Each number is 50 + 12 x the weight over its row's rms, rounded and kept within 0 to 99. Layers, rows and columns count from 0. The size before them is the row's rms in percent of the matrix's.

# layer 5 MLP up, 1024x256, rms 0.0538, rows 737-845, columns 0-63
103:58 36 12 49 41 60 61 69 73 43 64 45 61 57 53 53 32 63 54 49 41 39 51 39 48 68 92 31 54 55 56 62 48 27 54 50 57 75 50 35 49 43 51 59 58 66 46 25 61 65 43 43 61 58 46 26 47 53 47 54 51 39 52 41
103:44 57 42 70 75 42 55 35 69 62 49 56 52 43 43 58 58 56 53 55 30 63 37 50 77 69 50 54 56 38 34 64 34 61 71 50 45 53 56 60 62 59 63 38 54 60 49 27 58 42 55 48 48 79 54 50 55 52 36 47 23 42 46 54
104:85 64 15 38 51 54 59 63 46 48 63 52 54 76 61 44 35 82 47 49 56 36 48 35 48 59 56 26 47 52 47 53 45 45 35 39 63 46 40 51 65 59 48 35 42 38 58 53 55 50 40 78 55 52 67 42 69 40 38 47 60 29 38 64
104:48 33 39 46 42 36 64 83 62 42 47 72 62 80 69 35 46 53 56 69 63 28 43 47 27 55 58 19 34 36 35 54 46 56 47 22 56 69 54 59 56 58 54 49 41 46 67 34 34 43 44 48 38 52 68 51 64 65 36 59 57 30 59 64
105:50 29 52 58 48 47 62 56 47 73 45 52 53 47 57 42 61 43 63 42 71 31 30 49 78 53 42 59 46 49 30 61 45 53 43 32 57 43 85 74 37 46 48 29 61 55 71 44 44 44 47 33 63 52 41 44 60 43 45 60 41 54 35 48
097:46 47 47 58 30 42 35 56 65 73 41 59 46 46 48 58 36 31 43 44 54 59 31 62 48 38 49 52 42 57 54 55 61 55 46 43 43 50 67 58 34 54 59 23 48 49 64 49 56 36 44 58 49 52 43 41 65 50 54 44 49 49 45 65
094:45 60 41 58 32 29 47 54 48 37 57 38 56 37 50 44 65 58 52 70 43 75 40 51 51 43 47 74 50 36 47 51 48 56 52 46 79 44 65 53 66 55 67 39 42 65 39 42 47 47 51 67 75 81 55 53 65 58 57 55 48 51 39 43
104:57 64 42 58 72 36 38 36 51 71 49 59 64 65 67 58 48 60 58 51 59 20 61 42 59 43 57 57 41 44 49 55 53 80 33 63 47 33 55 38 47 45 49 50 44 55 56 41 56 57 54 51 39 29 57 44 66 63 55 55 49 22 53 69
103:28 31 54 48 50 28 31 61 56 71 48 50 56 41 57 32 57 52 60 65 46 34 47 32 56 63 49 46 51 65 53 57 59 62 37 45 53 31 43 35 68 57 46 61 64 43 57 42 56 47 67 51 40 52 47 40 69 49 37 68 29 40 44 57
097:51 60 47 23 54 46 52 41 56 61 63 62 48 54 55 49 48 62 57 58 50 53 50 42 50 49 52 32 60 55 65 37 37 45 49 52 46 30 47 39 66 54 50 51 32 55 28 49 52 42 48 56 72 37 66 53 60 55 61 45 55 30 53 73
082:57 68 57 35 74 54 48 48 62 41 66 61 66 56 63 71 59 26 53 59 67 48 15 48 39 75 41 50 34 46 68 42 57 69 57 49 51 38 46 52 28 65 42 55 52 32 32 77 50 52 44 52 53 59 55 17 45 55 32 64 49 46 32 53
094:67 42 38 59 64 55 47 66 50 55 46 44 66 57 52 51 42 49 84 44 41 19 30 57 79 66 60 63 43 53 48 59 44 63 50 36 47 66 65 56 46 54 63 46 60 57 43 54 34 52 35 50 35 54 43 48 71 47 50 32 64 58 25 45
099:46 39 44 34 56 51 45 57 58 48 54 62 61 61 51 38 48 52 61 44 39 26 22 38 65 66 51 45 55 53 64 74 43 48 38 46 43 71 37 45 32 58 54 33 66 40 36 41 49 51 61 50 46 56 49 45 65 41 61 59 30 37 50 57
101:45 56 40 52 54 51 46 55 39 48 63 66 74 70 67 26 69 62 40 67 37 41 26 50 37 48 51 31 46 42 34 72 36 77 54 37 47 69 54 49 50 65 43 55 56 59 45 40 61 72 55 64 48 63 55 51 56 50 44 50 48 48 41 54
104:36 70 48 40 47 71 45 61 71 45 57 45 64 59 52 34 43 72 58 62 54 58 62 60 57 50 71 40 30 55 48 56 27 61 60 48 38 45 48 41 52 61 64 53 62 72 43 64 66 60 39 55 31 46 44 56 64 51 23 47 49 49 43 47
105:51 44 49 50 47 28 53 71 51 70 39 53 55 46 51 45 51 40 64 30 82 50 45 59 28 44 65 49 40 44 64 48 34 66 41 60 56 30 58 45 72 38 59 62 50 46 48 85 64 39 43 62 46 50 56 33 57 28 50 44 32 28 47 46
095:43 39 28 64 44 59 23 67 52 59 61 55 51 30 49 55 60 49 56 59 46 43 43 53 60 63 65 49 53 50 88 55 41 47 66 34 64 49 44 63 44 64 65 41 36 46 44 52 51 65 37 57 66 49 66 56 50 28 50 63 54 50 50 49
089:51 40 38 52 45 61 45 66 56 42 61 58 66 52 90 50 42 61 57 55 57 47 47 50 45 55 57 57 50 61 48 68 42 65 26 40 54 67 49 53 49 41 29 68 40 57 37 61 43 70 32 81 42 59 43 12 64 38 48 50 47 51 43 41
075:55 42 34 46 45 57 64 53 44 54 44 55 45 69 74 55 58 64 53 65 36 52 44 37 37 54 66 59 53 65 51 57 43 48 39 44 38 67 52 73 55 54 21 56 56 32 39 46 66 49 31 52 40 54 45 20 57 52 50 55 62 51 59 60
108:46 68 41 43 50 50 56 65 44 64 59 39 37 57 69 52 49 41 40 40 45 21 48 59 66 51 52 45 49 40 56 43 18 54 57 32 40 50 71 42 35 57 46 34 64 50 56 59 53 57 44 47 66 57 65 44 52 36 30 63 49 53 44 42
110:59 43 53 48 49 57 36 55 65 45 52 34 69 59 57 50 63 64 50 59 36 52 51 48 45 69 55 46 33 70 81 48 36 76 46 49 48 66 62 54 49 59 61 46 56 48 38 50 71 61 38 39 64 37 55 20 43 43 38 49 57 55 34 41
101:51 43 33 54 62 38 32 54 57 41 70 52 62 45 54 65 71 63 49 74 52 55 58 41 60 38 50 65 40 31 47 48 38 49 56 23 59 66 51 50 34 79 51 59 50 29 25 58 52 59 39 72 47 53 82 50 60 43 50 46 52 66 42 39
099:56 47 51 57 78 60 38 58 54 61 60 59 58 48 55 66 36 42 72 50 45 35 34 61 44 38 62 41 35 45 51 46 56 36 61 46 53 41 71 57 58 34 65 63 67 50 38 52 58 59 41 44 42 54 51 19 42 43 41 38 51 53 51 29
102:43 60 58 30 49 31 43 56 52 41 45 60 51 70 75 35 47 73 50 44 49 59 43 25 63 64 79 48 47 56 51 68 55 77 52 26 59 64 49 54 45 40 46 67 65 19 49 61 47 55 63 55 48 53 44 56 52 55 40 80 22 27 62 55
099:41 38 60 64 57 66 44 51 61 33 42 61 51 47 52 40 51 43 66 51 44 40 45 52 48 72 42 44 45 47 38 75 37 60 65 51 44 51 49 72 44 39 55 23 59 42 53 27 60 51 57 80 43 65 52 40 58 56 30 56 52 45 49 35
092:55 57 65 47 34 49 39 74 77 51 63 48 62 51 48 53 47 48 66 30 59 60 36 52 67 27 73 46 45 44 37 42 48 57 67 44 63 41 58 61 66 41 68 42 54 51 38 47 39 60 41 42 60 54 49 35 55 33 35 46 21 50 51 46
106:48 44 36 46 67 56 48 52 72 36 41 36 46 63 60 47 87 24 55 47 56 73 58 36 68 66 58 57 61 50 60 50 52 53 66 38 74 60 44 68 61 57 39 55 38 37 44 66 45 45 36 59 37 61 43 24 45 30 43 57 28 45 54 44
083:53 45 40 57 41 54 42 49 73 46 51 53 43 65 60 56 47 54 44 59 50 54 35 44 50 53 81 65 60 53 46 70 57 58 38 44 51 64 46 64 59 50 53 57 43 48 41 41 55 61 42 33 38 58 48 55 57 30 24 48 42 61 59 49
093:62 49 31 51 49 41 45 42 61 55 56 49 72 38 68 70 38 72 58 73 29 32 42 20 44 77 50 68 49 53 56 62 45 51 42 40 55 68 35 36 55 47 48 62 34 61 37 58 89 48 46 52 35 76 43 28 67 49 54 68 51 54 51 52
105:55 36 53 37 50 57 59 53 47 69 40 57 47 61 47 23 77 38 56 47 57 47 44 43 53 52 31 60 44 43 39 49 22 42 23 42 70 52 50 50 47 64 38 31 32 32 73 54 53 45 45 47 51 47 75 49 59 45 24 42 39 32 76 41
107:62 61 66 36 80 64 34 81 46 58 67 51 56 63 61 56 54 38 53 45 52 37 12 34 48 62 55 50 50 49 64 60 41 44 55 52 43 55 46 65 50 42 59 62 33 61 42 44 74 50 50 59 45 50 60 64 67 42 52 50 32 49 52 50
120:53 58 44 50 52 27 56 68 74 86 43 39 43 51 43 48 30 50 57 33 53 48 58 30 83 39 53 20 59 38 34 70 65 41 54 41 64 57 62 63 72 59 31 44 32 48 55 54 49 47 52 43 51 78 68 29 49 30 40 66 54 50 59 67
108:43 64 52 47 76 17 16 42 50 61 42 62 44 67 62 56 69 43 58 55 56 43 71 54 51 47 59 36 30 58 57 54 56 54 50 52 52 39 33 40 70 55 50 26 29 55 42 48 52 49 47 51 40 35 63 52 51 54 47 46 40 33 38 50
090:61 68 25 43 42 39 40 45 65 62 75 39 69 46 64 69 59 33 59 42 53 60 41 51 59 45 54 40 46 43 48 49 43 50 66 36 71 54 58 56 59 46 51 48 38 35 67 54 55 51 52 75 65 56 54 23 66 39 38 56 33 34 30 47
105:61 68 51 43 44 60 52 54 41 56 52 73 53 60 64 43 28 58 56 64 66 30 56 65 56 53 54 41 45 46 48 48 71 42 34 18 47 47 59 47 41 41 50 41 57 53 41 48 28 56 57 61 69 79 60 55 59 51 42 72 57 52 41 71
110:51 63 60 46 56 46 46 61 59 69 58 72 51 59 51 40 62 27 77 46 48 49 46 48 55 39 60 47 47 60 61 57 35 57 44 49 58 33 45 59 43 43 57 26 43 34 50 43 70 62 27 66 54 55 61 15 53 54 45 42 43 26 58 58
096:51 30 20 36 50 08 65 51 50 41 62 48 61 50 48 36 37 30 51 52 59 53 51 38 66 57 50 62 17 34 65 60 60 71 32 50 53 55 53 65 41 68 61 55 52 13 49 61 77 61 47 30 63 54 55 46 39 44 54 33 33 39 47 35
088:48 26 40 54 42 45 48 44 62 46 61 41 46 59 59 55 46 67 51 48 57 58 54 41 68 51 80 55 59 65 52 58 51 71 55 49 60 83 67 61 45 33 57 50 48 57 53 48 33 20 46 49 37 52 47 49 62 25 43 46 29 50 55 41
102:49 56 53 65 53 36 32 61 50 43 49 69 71 57 53 32 64 62 52 61 45 57 47 53 50 40 58 14 20 26 45 50 51 59 51 49 54 65 39 46 50 53 39 56 26 65 57 55 56 57 51 57 89 63 52 56 60 49 55 67 34 35 32 45
102:42 42 31 32 42 42 46 58 59 44 60 55 68 63 54 33 62 67 64 77 32 54 67 33 40 31 63 44 50 41 77 75 36 30 68 37 54 61 31 56 62 64 34 38 56 50 62 48 45 71 46 79 72 47 59 59 83 39 41 46 56 22 40 43
103:50 26 55 43 45 38 56 59 46 56 59 46 53 52 57 45 64 40 34 71 51 73 29 07 74 55 54 46 54 55 68 80 57 48 69 48 55 65 49 80 73 37 45 63 64 65 61 56 86 65 47 62 61 62 59 46 44 55 44 40 35 40 50 52
090:42 38 42 12 66 48 48 46 60 32 63 61 61 65 55 59 20 62 72 63 52 36 70 35 51 38 55 34 50 55 51 30 46 65 65 57 47 81 52 43 48 42 40 55 59 30 52 33 68 53 49 36 47 49 52 53 53 32 31 72 43 47 57 59
096:26 65 38 30 59 63 56 61 65 45 61 81 44 52 57 41 54 49 50 57 52 64 51 55 60 46 46 37 36 29 67 61 64 49 49 39 51 44 48 59 46 58 51 45 59 54 46 50 56 48 27 51 49 72 35 43 43 49 55 51 45 33 24 53
098:44 50 46 48 33 40 37 59 75 55 57 54 59 55 61 45 53 61 51 42 49 55 17 63 69 52 51 54 33 27 45 60 44 61 53 41 51 43 52 69 40 55 36 37 45 22 40 59 44 43 31 43 54 39 49 40 50 45 42 44 34 54 43 53
105:48 63 60 33 47 63 63 92 52 59 47 79 63 57 72 38 34 55 65 35 48 26 42 56 48 61 55 46 49 38 48 47 53 66 36 48 40 46 55 49 51 53 52 46 67 52 55 45 51 59 21 44 41 57 74 44 52 37 19 50 58 50 45 66
085:29 59 47 28 58 67 28 60 59 57 61 48 59 66 58 45 40 65 54 63 42 53 31 37 31 35 59 35 44 40 51 57 15 64 46 57 75 65 54 49 39 59 51 33 37 57 45 47 80 46 36 65 54 60 57 55 61 32 39 80 49 46 18 51
105:64 42 52 59 65 30 42 63 54 54 53 56 74 49 63 53 47 53 58 71 38 27 61 61 49 56 57 57 40 35 58 60 46 55 37 23 66 72 46 46 48 52 45 43 54 38 21 66 57 51 52 76 40 70 62 38 52 56 32 43 37 58 41 41
113:53 70 31 45 53 43 45 72 48 45 49 53 60 67 78 27 68 29 49 50 38 15 30 57 43 66 58 35 62 31 52 66 30 59 45 39 58 62 50 51 39 66 40 41 53 56 38 46 59 54 44 36 43 55 57 66 55 37 36 40 58 34 46 62
100:75 74 52 28 52 69 56 65 59 59 34 55 62 55 54 31 51 35 29 63 62 39 34 60 77 53 55 42 46 22 48 64 47 36 48 34 60 39 41 63 66 56 49 60 45 60 62 50 43 50 59 72 57 60 53 43 64 46 37 30 45 10 38 43
073:58 57 42 57 56 48 30 48 74 44 58 47 58 47 67 67 61 42 53 59 45 37 37 41 49 36 55 63 35 31 42 51 48 62 57 35 50 46 28 51 35 48 20 63 34 45 57 48 61 44 43 53 25 40 62 52 68 44 26 38 43 48 50 60
110:39 37 31 45 82 40 38 46 53 65 75 53 51 59 52 34 68 30 68 80 37 58 46 17 61 32 54 45 43 46 45 60 48 55 54 52 55 55 47 36 32 63 49 42 48 45 64 34 42 46 57 43 53 61 42 58 53 53 43 56 36 26 57 63
113:49 52 29 66 38 46 52 63 55 28 57 56 63 64 65 47 69 54 63 36 71 49 49 50 53 45 66 31 37 54 32 43 41 61 67 48 81 60 51 47 50 45 36 32 46 34 66 43 39 52 48 54 48 53 55 48 62 51 35 44 49 46 43 54
087:44 35 28 49 44 46 39 43 49 32 49 61 68 78 63 40 55 70 49 51 60 40 58 46 68 57 65 49 24 39 43 62 36 53 52 35 78 53 52 75 44 43 55 44 65 38 47 48 47 42 51 53 48 55 65 67 36 55 46 55 26 42 50 52
110:50 64 61 27 59 30 38 74 64 61 55 75 52 40 53 26 35 63 67 54 55 57 32 65 53 51 44 54 36 42 60 54 41 46 74 50 57 47 56 73 45 43 49 57 57 47 56 67 73 58 57 62 36 55 64 42 50 52 39 40 55 13 54 46
100:62 31 40 58 72 29 46 63 59 48 46 57 52 85 69 42 45 63 57 48 29 65 46 49 45 58 67 34 41 27 47 62 40 59 70 28 46 65 62 54 71 49 45 60 58 45 57 57 62 58 39 52 69 57 81 68 35 59 35 62 37 40 52 51
098:76 67 49 37 45 71 55 48 94 47 45 53 43 61 55 70 35 65 63 37 49 48 51 67 39 71 81 47 59 41 57 70 48 38 61 39 56 54 53 64 58 35 31 58 32 55 13 41 53 56 25 56 70 68 59 60 49 50 45 61 53 52 61 33
109:58 77 33 45 47 55 44 48 52 36 54 47 58 46 60 41 62 39 52 48 53 47 27 67 73 60 50 33 61 45 52 45 40 41 44 37 75 60 43 64 62 57 59 48 41 33 30 34 49 83 52 49 54 69 50 63 61 31 53 38 64 46 48 64
097:31 35 58 35 51 43 50 40 52 61 56 72 54 63 42 60 53 47 51 73 15 59 43 25 47 60 58 48 65 51 72 51 43 42 55 53 67 47 61 40 45 40 35 40 59 58 53 59 82 29 24 51 73 69 62 54 50 66 43 60 26 47 58 50
093:61 48 57 67 31 34 54 57 52 46 51 52 58 64 63 60 38 65 58 53 55 51 44 68 51 59 59 42 54 48 39 67 34 67 51 66 46 64 68 57 66 69 43 49 42 30 45 80 67 62 40 54 56 55 43 21 48 50 32 71 44 64 43 53
100:35 39 43 51 53 52 27 38 62 74 50 39 40 51 42 46 67 59 71 40 44 57 53 47 47 67 65 60 44 70 41 59 55 63 66 47 50 51 43 56 56 64 64 43 40 28 56 70 53 38 59 55 43 57 65 43 58 40 58 51 32 23 56 52
100:61 57 27 54 27 34 35 72 44 50 47 52 59 75 67 34 33 76 77 33 49 49 56 37 46 45 56 37 55 47 42 63 36 47 37 31 64 61 53 54 54 64 47 51 56 65 49 32 34 39 55 64 61 44 36 50 78 34 48 72 56 41 40 64
108:72 40 37 47 61 34 42 54 36 68 51 55 58 37 58 49 79 45 66 55 67 33 40 31 51 31 52 61 35 55 73 63 41 57 52 51 62 37 52 53 59 59 42 24 43 46 54 49 57 62 44 65 69 59 69 44 42 33 58 65 52 47 46 34
105:46 33 36 44 49 25 60 46 62 55 73 71 57 52 62 32 66 56 70 48 38 51 54 52 68 29 51 46 43 45 53 65 51 68 36 45 71 67 57 48 44 52 37 21 54 60 50 31 55 45 33 38 44 50 59 27 69 23 28 45 36 44 53 58
104:50 52 55 71 45 50 51 53 73 52 46 39 67 59 57 62 51 67 58 49 31 31 57 51 40 61 75 54 55 40 35 60 45 45 65 46 48 58 40 61 60 48 45 76 29 52 19 59 40 49 28 53 43 71 68 53 50 60 37 62 53 52 36 59
106:59 35 43 37 42 47 56 50 52 37 57 76 64 60 51 38 44 41 45 73 46 60 26 67 29 62 40 57 36 46 66 56 36 49 52 38 59 62 59 72 55 59 49 61 42 37 44 26 61 48 40 48 46 52 34 43 45 37 45 62 60 50 28 16
090:53 56 41 65 56 81 60 45 63 40 35 37 59 56 54 78 58 70 61 54 49 49 57 56 54 63 93 54 49 66 36 63 12 50 51 61 36 52 46 46 45 49 62 44 42 47 43 42 56 67 31 48 45 55 47 45 57 61 43 55 51 53 21 52
106:53 75 61 32 75 53 56 55 59 32 36 59 73 74 56 46 32 58 62 49 19 42 56 36 60 65 65 37 33 47 58 26 58 55 28 45 55 61 46 49 52 34 45 57 39 47 49 61 67 62 38 61 49 58 46 63 66 51 52 55 54 55 44 57
112:47 33 51 55 66 58 33 51 54 77 68 63 62 54 46 39 65 51 47 59 21 53 50 39 72 48 71 46 54 29 55 56 31 36 54 60 45 68 34 44 61 69 53 46 64 48 26 33 65 57 40 49 26 50 50 47 41 44 19 50 49 37 50 74
111:42 33 60 30 58 52 51 51 57 34 48 77 57 69 55 41 56 61 47 36 53 44 51 47 34 57 76 29 55 63 57 54 49 56 52 49 52 46 40 35 62 54 40 43 43 17 46 58 47 52 51 53 54 47 56 31 64 46 43 81 46 29 47 76
104:59 18 39 55 63 39 45 61 39 56 58 75 57 46 49 26 64 45 74 67 69 47 32 53 40 63 49 66 42 55 47 63 54 63 50 44 68 58 58 58 37 69 47 59 57 57 66 43 51 47 35 54 41 65 63 33 43 57 48 69 40 48 53 35
103:41 41 20 40 44 55 32 51 74 62 71 46 60 50 44 40 54 64 62 52 34 49 46 35 47 46 52 37 53 63 69 62 39 31 45 59 40 44 59 49 68 38 64 54 45 28 41 61 53 36 38 46 63 53 45 46 54 48 48 44 56 24 49 38
090:42 70 54 70 32 23 49 51 54 44 54 63 56 68 67 39 36 80 90 37 64 30 51 67 51 43 46 51 37 69 51 50 27 50 44 47 66 45 63 60 52 44 41 52 51 49 40 54 58 64 26 58 42 66 54 54 57 37 43 56 43 50 44 69
109:43 26 58 43 56 44 54 55 51 45 53 57 85 73 61 55 50 76 52 34 73 43 70 48 47 47 81 35 35 61 43 59 27 60 43 57 62 53 51 53 70 41 49 52 38 45 29 52 55 61 38 50 59 38 50 38 52 58 27 50 26 42 41 57
102:45 26 32 44 57 17 33 50 59 67 72 43 59 55 50 21 62 40 54 65 62 62 50 48 77 50 47 57 45 64 69 83 41 69 49 59 55 55 61 74 51 47 56 50 39 65 45 26 55 51 46 63 54 77 43 24 45 39 60 40 26 50 44 25
086:49 57 60 24 58 40 55 83 71 33 49 77 57 61 48 46 38 65 56 39 62 39 49 72 32 27 56 51 42 43 65 43 32 52 66 53 56 55 58 43 36 67 40 64 37 28 34 54 56 65 59 71 41 46 51 30 67 61 39 60 50 51 39 46
108:57 40 58 53 47 56 41 42 58 45 47 61 81 71 50 50 54 63 50 51 32 34 44 39 36 66 70 42 30 36 43 47 54 40 31 50 65 39 43 41 55 52 50 60 47 43 39 44 62 44 54 42 44 59 52 41 61 45 41 75 50 41 44 59
094:51 50 50 57 38 26 43 48 53 68 50 53 68 41 83 60 71 58 51 68 55 46 58 44 47 76 46 38 47 75 40 45 30 61 41 21 51 43 48 66 71 58 45 33 65 54 57 51 63 57 44 49 49 48 48 46 43 34 47 57 43 35 48 60
091:52 59 50 49 52 17 33 50 72 30 43 39 61 61 54 28 62 50 40 37 31 63 58 46 47 47 43 49 38 61 43 55 43 48 54 57 62 55 55 35 42 47 59 36 28 32 62 44 61 45 58 53 70 55 73 39 53 52 53 51 65 37 34 49
107:37 45 54 47 43 52 48 46 63 64 35 70 57 70 71 51 57 65 70 33 51 43 45 49 64 54 76 32 50 52 40 53 37 46 59 40 66 39 78 45 56 48 34 63 46 35 43 75 64 40 48 45 61 59 48 59 58 54 40 62 33 53 54 45
095:52 32 38 46 59 58 43 50 53 46 49 69 69 66 49 40 52 59 60 66 56 42 45 64 45 40 57 68 24 34 58 53 33 46 46 47 52 67 58 39 46 74 57 34 35 28 33 77 65 52 32 64 56 51 49 29 44 38 38 48 57 52 33 43
105:60 42 44 57 48 30 57 77 43 43 58 54 58 52 64 31 53 59 57 56 79 36 28 43 60 42 68 19 55 45 55 52 46 68 53 54 53 63 72 70 57 60 26 53 53 46 69 42 45 43 49 58 56 57 56 60 48 60 56 60 36 32 41 73
102:43 60 29 44 67 52 61 52 47 56 51 46 48 71 52 28 48 35 44 75 51 66 37 42 50 63 77 64 43 24 68 62 52 51 44 37 53 56 63 61 57 49 35 45 37 37 63 46 68 50 26 64 47 68 58 36 50 55 34 52 69 14 38 74
093:63 48 49 51 67 51 62 60 52 55 43 66 51 37 66 42 38 39 45 26 25 64 65 43 60 49 65 57 66 29 40 60 49 65 46 37 67 36 56 53 27 41 48 43 58 56 54 29 48 52 32 39 45 68 57 40 66 43 46 54 55 33 72 56
103:62 50 14 38 42 35 40 47 43 32 56 42 93 92 64 48 45 58 41 66 44 48 43 59 41 38 54 41 20 43 43 49 30 38 22 25 46 82 40 58 71 58 52 51 36 51 54 59 33 65 63 40 59 47 60 55 53 47 54 61 56 50 36 76
105:28 55 48 50 55 61 39 72 52 45 59 73 69 53 56 50 55 59 50 28 35 50 40 63 34 45 69 59 45 52 41 31 54 37 52 53 45 51 51 51 22 42 53 67 43 40 62 41 48 68 49 47 42 60 69 37 68 37 41 59 55 32 57 64
105:80 72 44 62 43 41 30 34 62 55 54 44 51 61 56 51 36 51 45 54 42 69 69 67 62 54 65 56 32 42 36 49 49 70 54 51 50 69 34 57 51 57 64 23 57 40 51 67 52 68 44 48 46 44 38 45 56 48 32 47 19 38 41 64
099:68 24 60 64 36 39 26 74 64 53 52 40 59 59 51 48 59 41 71 47 43 36 36 51 72 54 51 44 33 72 44 66 39 58 63 44 48 51 59 50 48 62 65 53 57 53 53 53 66 54 35 57 51 45 62 48 60 31 53 58 47 48 50 34
094:73 51 43 59 72 46 49 57 47 57 50 54 60 43 59 59 47 41 52 44 43 38 29 26 57 59 79 34 57 44 38 60 65 38 47 59 58 59 50 59 45 29 42 35 37 39 39 27 73 30 48 46 68 56 71 33 57 41 46 43 46 45 72 45
120:41 55 37 67 68 28 34 52 56 52 52 50 54 48 62 56 32 38 55 49 33 50 44 51 58 52 47 59 41 53 60 54 50 66 35 46 67 48 68 33 45 52 45 61 56 32 52 54 67 45 44 45 39 58 44 32 55 46 26 60 43 39 38 57
094:49 25 50 65 49 58 37 68 68 51 51 39 55 44 57 57 68 59 59 41 28 65 57 36 53 86 61 61 38 53 53 52 50 59 69 45 44 48 52 55 64 41 55 58 29 27 46 58 49 56 49 38 41 46 54 62 52 58 63 57 49 37 47 49
105:59 36 42 37 64 65 49 50 51 45 65 60 49 70 48 56 48 28 52 49 46 60 48 29 49 70 66 62 47 61 52 50 42 39 55 58 72 71 42 56 38 80 45 41 61 55 51 59 60 50 29 50 63 40 66 20 56 28 44 49 26 41 61 54
102:38 53 53 35 69 49 51 59 47 51 59 45 47 75 61 21 63 65 45 81 57 35 47 42 39 68 38 45 53 63 50 54 36 48 67 33 59 59 47 52 66 46 23 42 54 40 71 55 48 43 33 67 61 51 77 43 46 57 33 43 74 32 40 50
122:48 72 50 67 55 33 48 57 75 66 61 40 57 65 58 38 53 40 82 53 37 53 27 38 56 39 48 57 42 46 72 55 30 46 60 40 65 65 70 75 40 58 48 34 36 52 43 47 51 58 30 81 59 60 47 44 43 65 39 59 22 54 22 54
102:51 51 52 42 43 56 35 41 59 74 57 53 62 44 45 63 62 55 54 51 66 54 40 28 50 78 54 41 39 23 44 57 53 75 64 48 70 54 52 55 62 59 42 67 33 66 55 60 60 31 35 65 63 65 68 45 71 41 33 48 56 47 49 51
105:60 45 57 51 65 49 47 59 46 41 69 71 63 71 58 40 48 62 57 58 16 28 29 46 51 54 56 55 52 41 62 57 47 63 33 54 51 33 44 47 46 49 38 57 51 54 58 53 66 53 30 51 47 64 42 44 64 68 52 59 38 45 43 54
102:36 58 45 64 61 58 43 71 41 53 68 46 46 48 41 73 41 48 60 63 69 67 57 50 54 51 54 44 48 52 59 43 21 46 74 40 45 42 47 67 57 71 64 54 50 48 64 52 39 45 41 52 56 51 48 50 44 33 42 35 60 41 33 52
091:50 54 38 31 42 57 50 83 50 43 52 57 64 53 56 54 64 56 67 65 56 41 35 31 46 49 62 29 42 60 47 59 54 72 40 44 65 63 57 59 77 55 39 58 53 51 59 35 38 52 48 52 55 66 55 33 77 33 43 50 43 47 61 49
102:49 34 45 31 59 64 43 62 47 66 50 46 56 43 55 49 53 49 56 42 48 41 61 51 75 42 51 66 41 55 79 62 40 70 70 52 43 68 55 63 31 55 51 44 58 37 59 47 62 54 52 44 58 40 82 17 59 45 52 41 57 52 50 49
085:46 70 52 43 68 38 52 49 63 52 47 60 58 62 59 40 60 59 49 48 41 43 53 32 49 46 51 49 46 32 46 62 64 59 43 44 44 58 76 56 47 67 38 46 42 34 25 50 38 54 49 26 60 57 72 51 67 51 55 73 33 55 44 68
102:54 65 45 52 62 73 36 50 69 34 54 74 67 47 50 58 67 60 46 48 57 35 58 31 56 48 48 44 49 56 56 64 46 43 43 48 40 57 18 52 49 56 27 43 45 33 49 39 58 59 49 43 74 56 57 39 66 35 52 65 44 32 18 31
098:55 46 62 43 39 43 49 66 71 63 52 81 62 64 52 45 59 33 80 38 52 59 25 62 48 52 48 59 45 54 49 61 40 62 55 39 40 50 46 70 27 75 51 53 43 59 56 57 30 44 65 55 67 62 57 22 51 41 42 48 27 46 55 43
095:51 52 60 62 35 62 62 51 72 58 58 50 59 41 49 45 74 39 58 50 38 34 30 58 55 48 59 41 63 34 55 40 52 27 63 21 63 47 43 56 58 46 44 51 55 39 42 44 59 30 46 54 61 50 62 48 71 56 43 44 45 36 52 39
093:54 41 53 39 62 49 41 64 45 60 53 60 71 60 65 46 66 24 52 79 40 34 41 54 59 38 47 56 23 34 57 70 27 65 55 50 53 48 67 54 48 65 58 43 47 43 64 48 54 67 40 43 35 45 68 34 59 35 42 57 64 60 41 25
101:29 45 28 31 53 51 63 48 42 37 70 72 50 53 43 60 42 70 35 59 62 53 48 54 55 49 62 47 53 66 54 45 48 54 26 43 65 53 53 56 53 52 57 27 23 58 52 57 59 53 47 54 45 74 57 47 78 43 57 34 51 54 51 67
094:42 31 44 37 45 55 30 51 80 69 51 38 58 44 51 47 54 34 43 59 23 51 28 57 70 50 50 41 60 18 50 68 57 55 49 52 64 51 54 54 48 56 63 32 60 35 55 45 66 70 50 47 62 71 58 40 37 66 48 39 30 57 51 30
102:56 60 00 37 65 43 39 48 51 45 60 32 62 64 57 46 67 61 41 42 28 67 47 53 42 49 74 46 51 45 39 41 34 54 38 30 68 90 45 38 70 66 50 61 30 39 38 53 58 46 32 52 44 57 32 53 53 49 61 39 44 45 42 52
113:60 41 22 54 63 30 49 74 52 49 62 48 67 53 65 63 56 73 56 63 72 49 51 55 39 29 49 21 50 52 44 48 41 71 50 25 71 54 56 47 66 31 45 32 55 27 51 41 47 55 41 57 38 45 57 42 64 53 36 43 56 65 48 39
108:46 69 50 49 52 29 40 42 72 53 46 58 50 55 68 54 45 46 48 51 35 66 27 56 52 53 42 61 35 47 64 78 46 44 60 48 70 45 45 61 51 65 43 52 46 38 53 67 63 49 41 45 68 54 52 65 80 33 51 31 49 39 56 39
111:47 64 44 52 62 64 39 71 55 49 43 44 58 50 80 37 43 59 48 52 31 41 58 32 61 61 68 26 43 52 42 52 57 65 47 46 39 40 57 27 60 48 55 63 53 23 43 47 49 42 50 48 40 49 66 34 65 53 59 40 50 46 58 35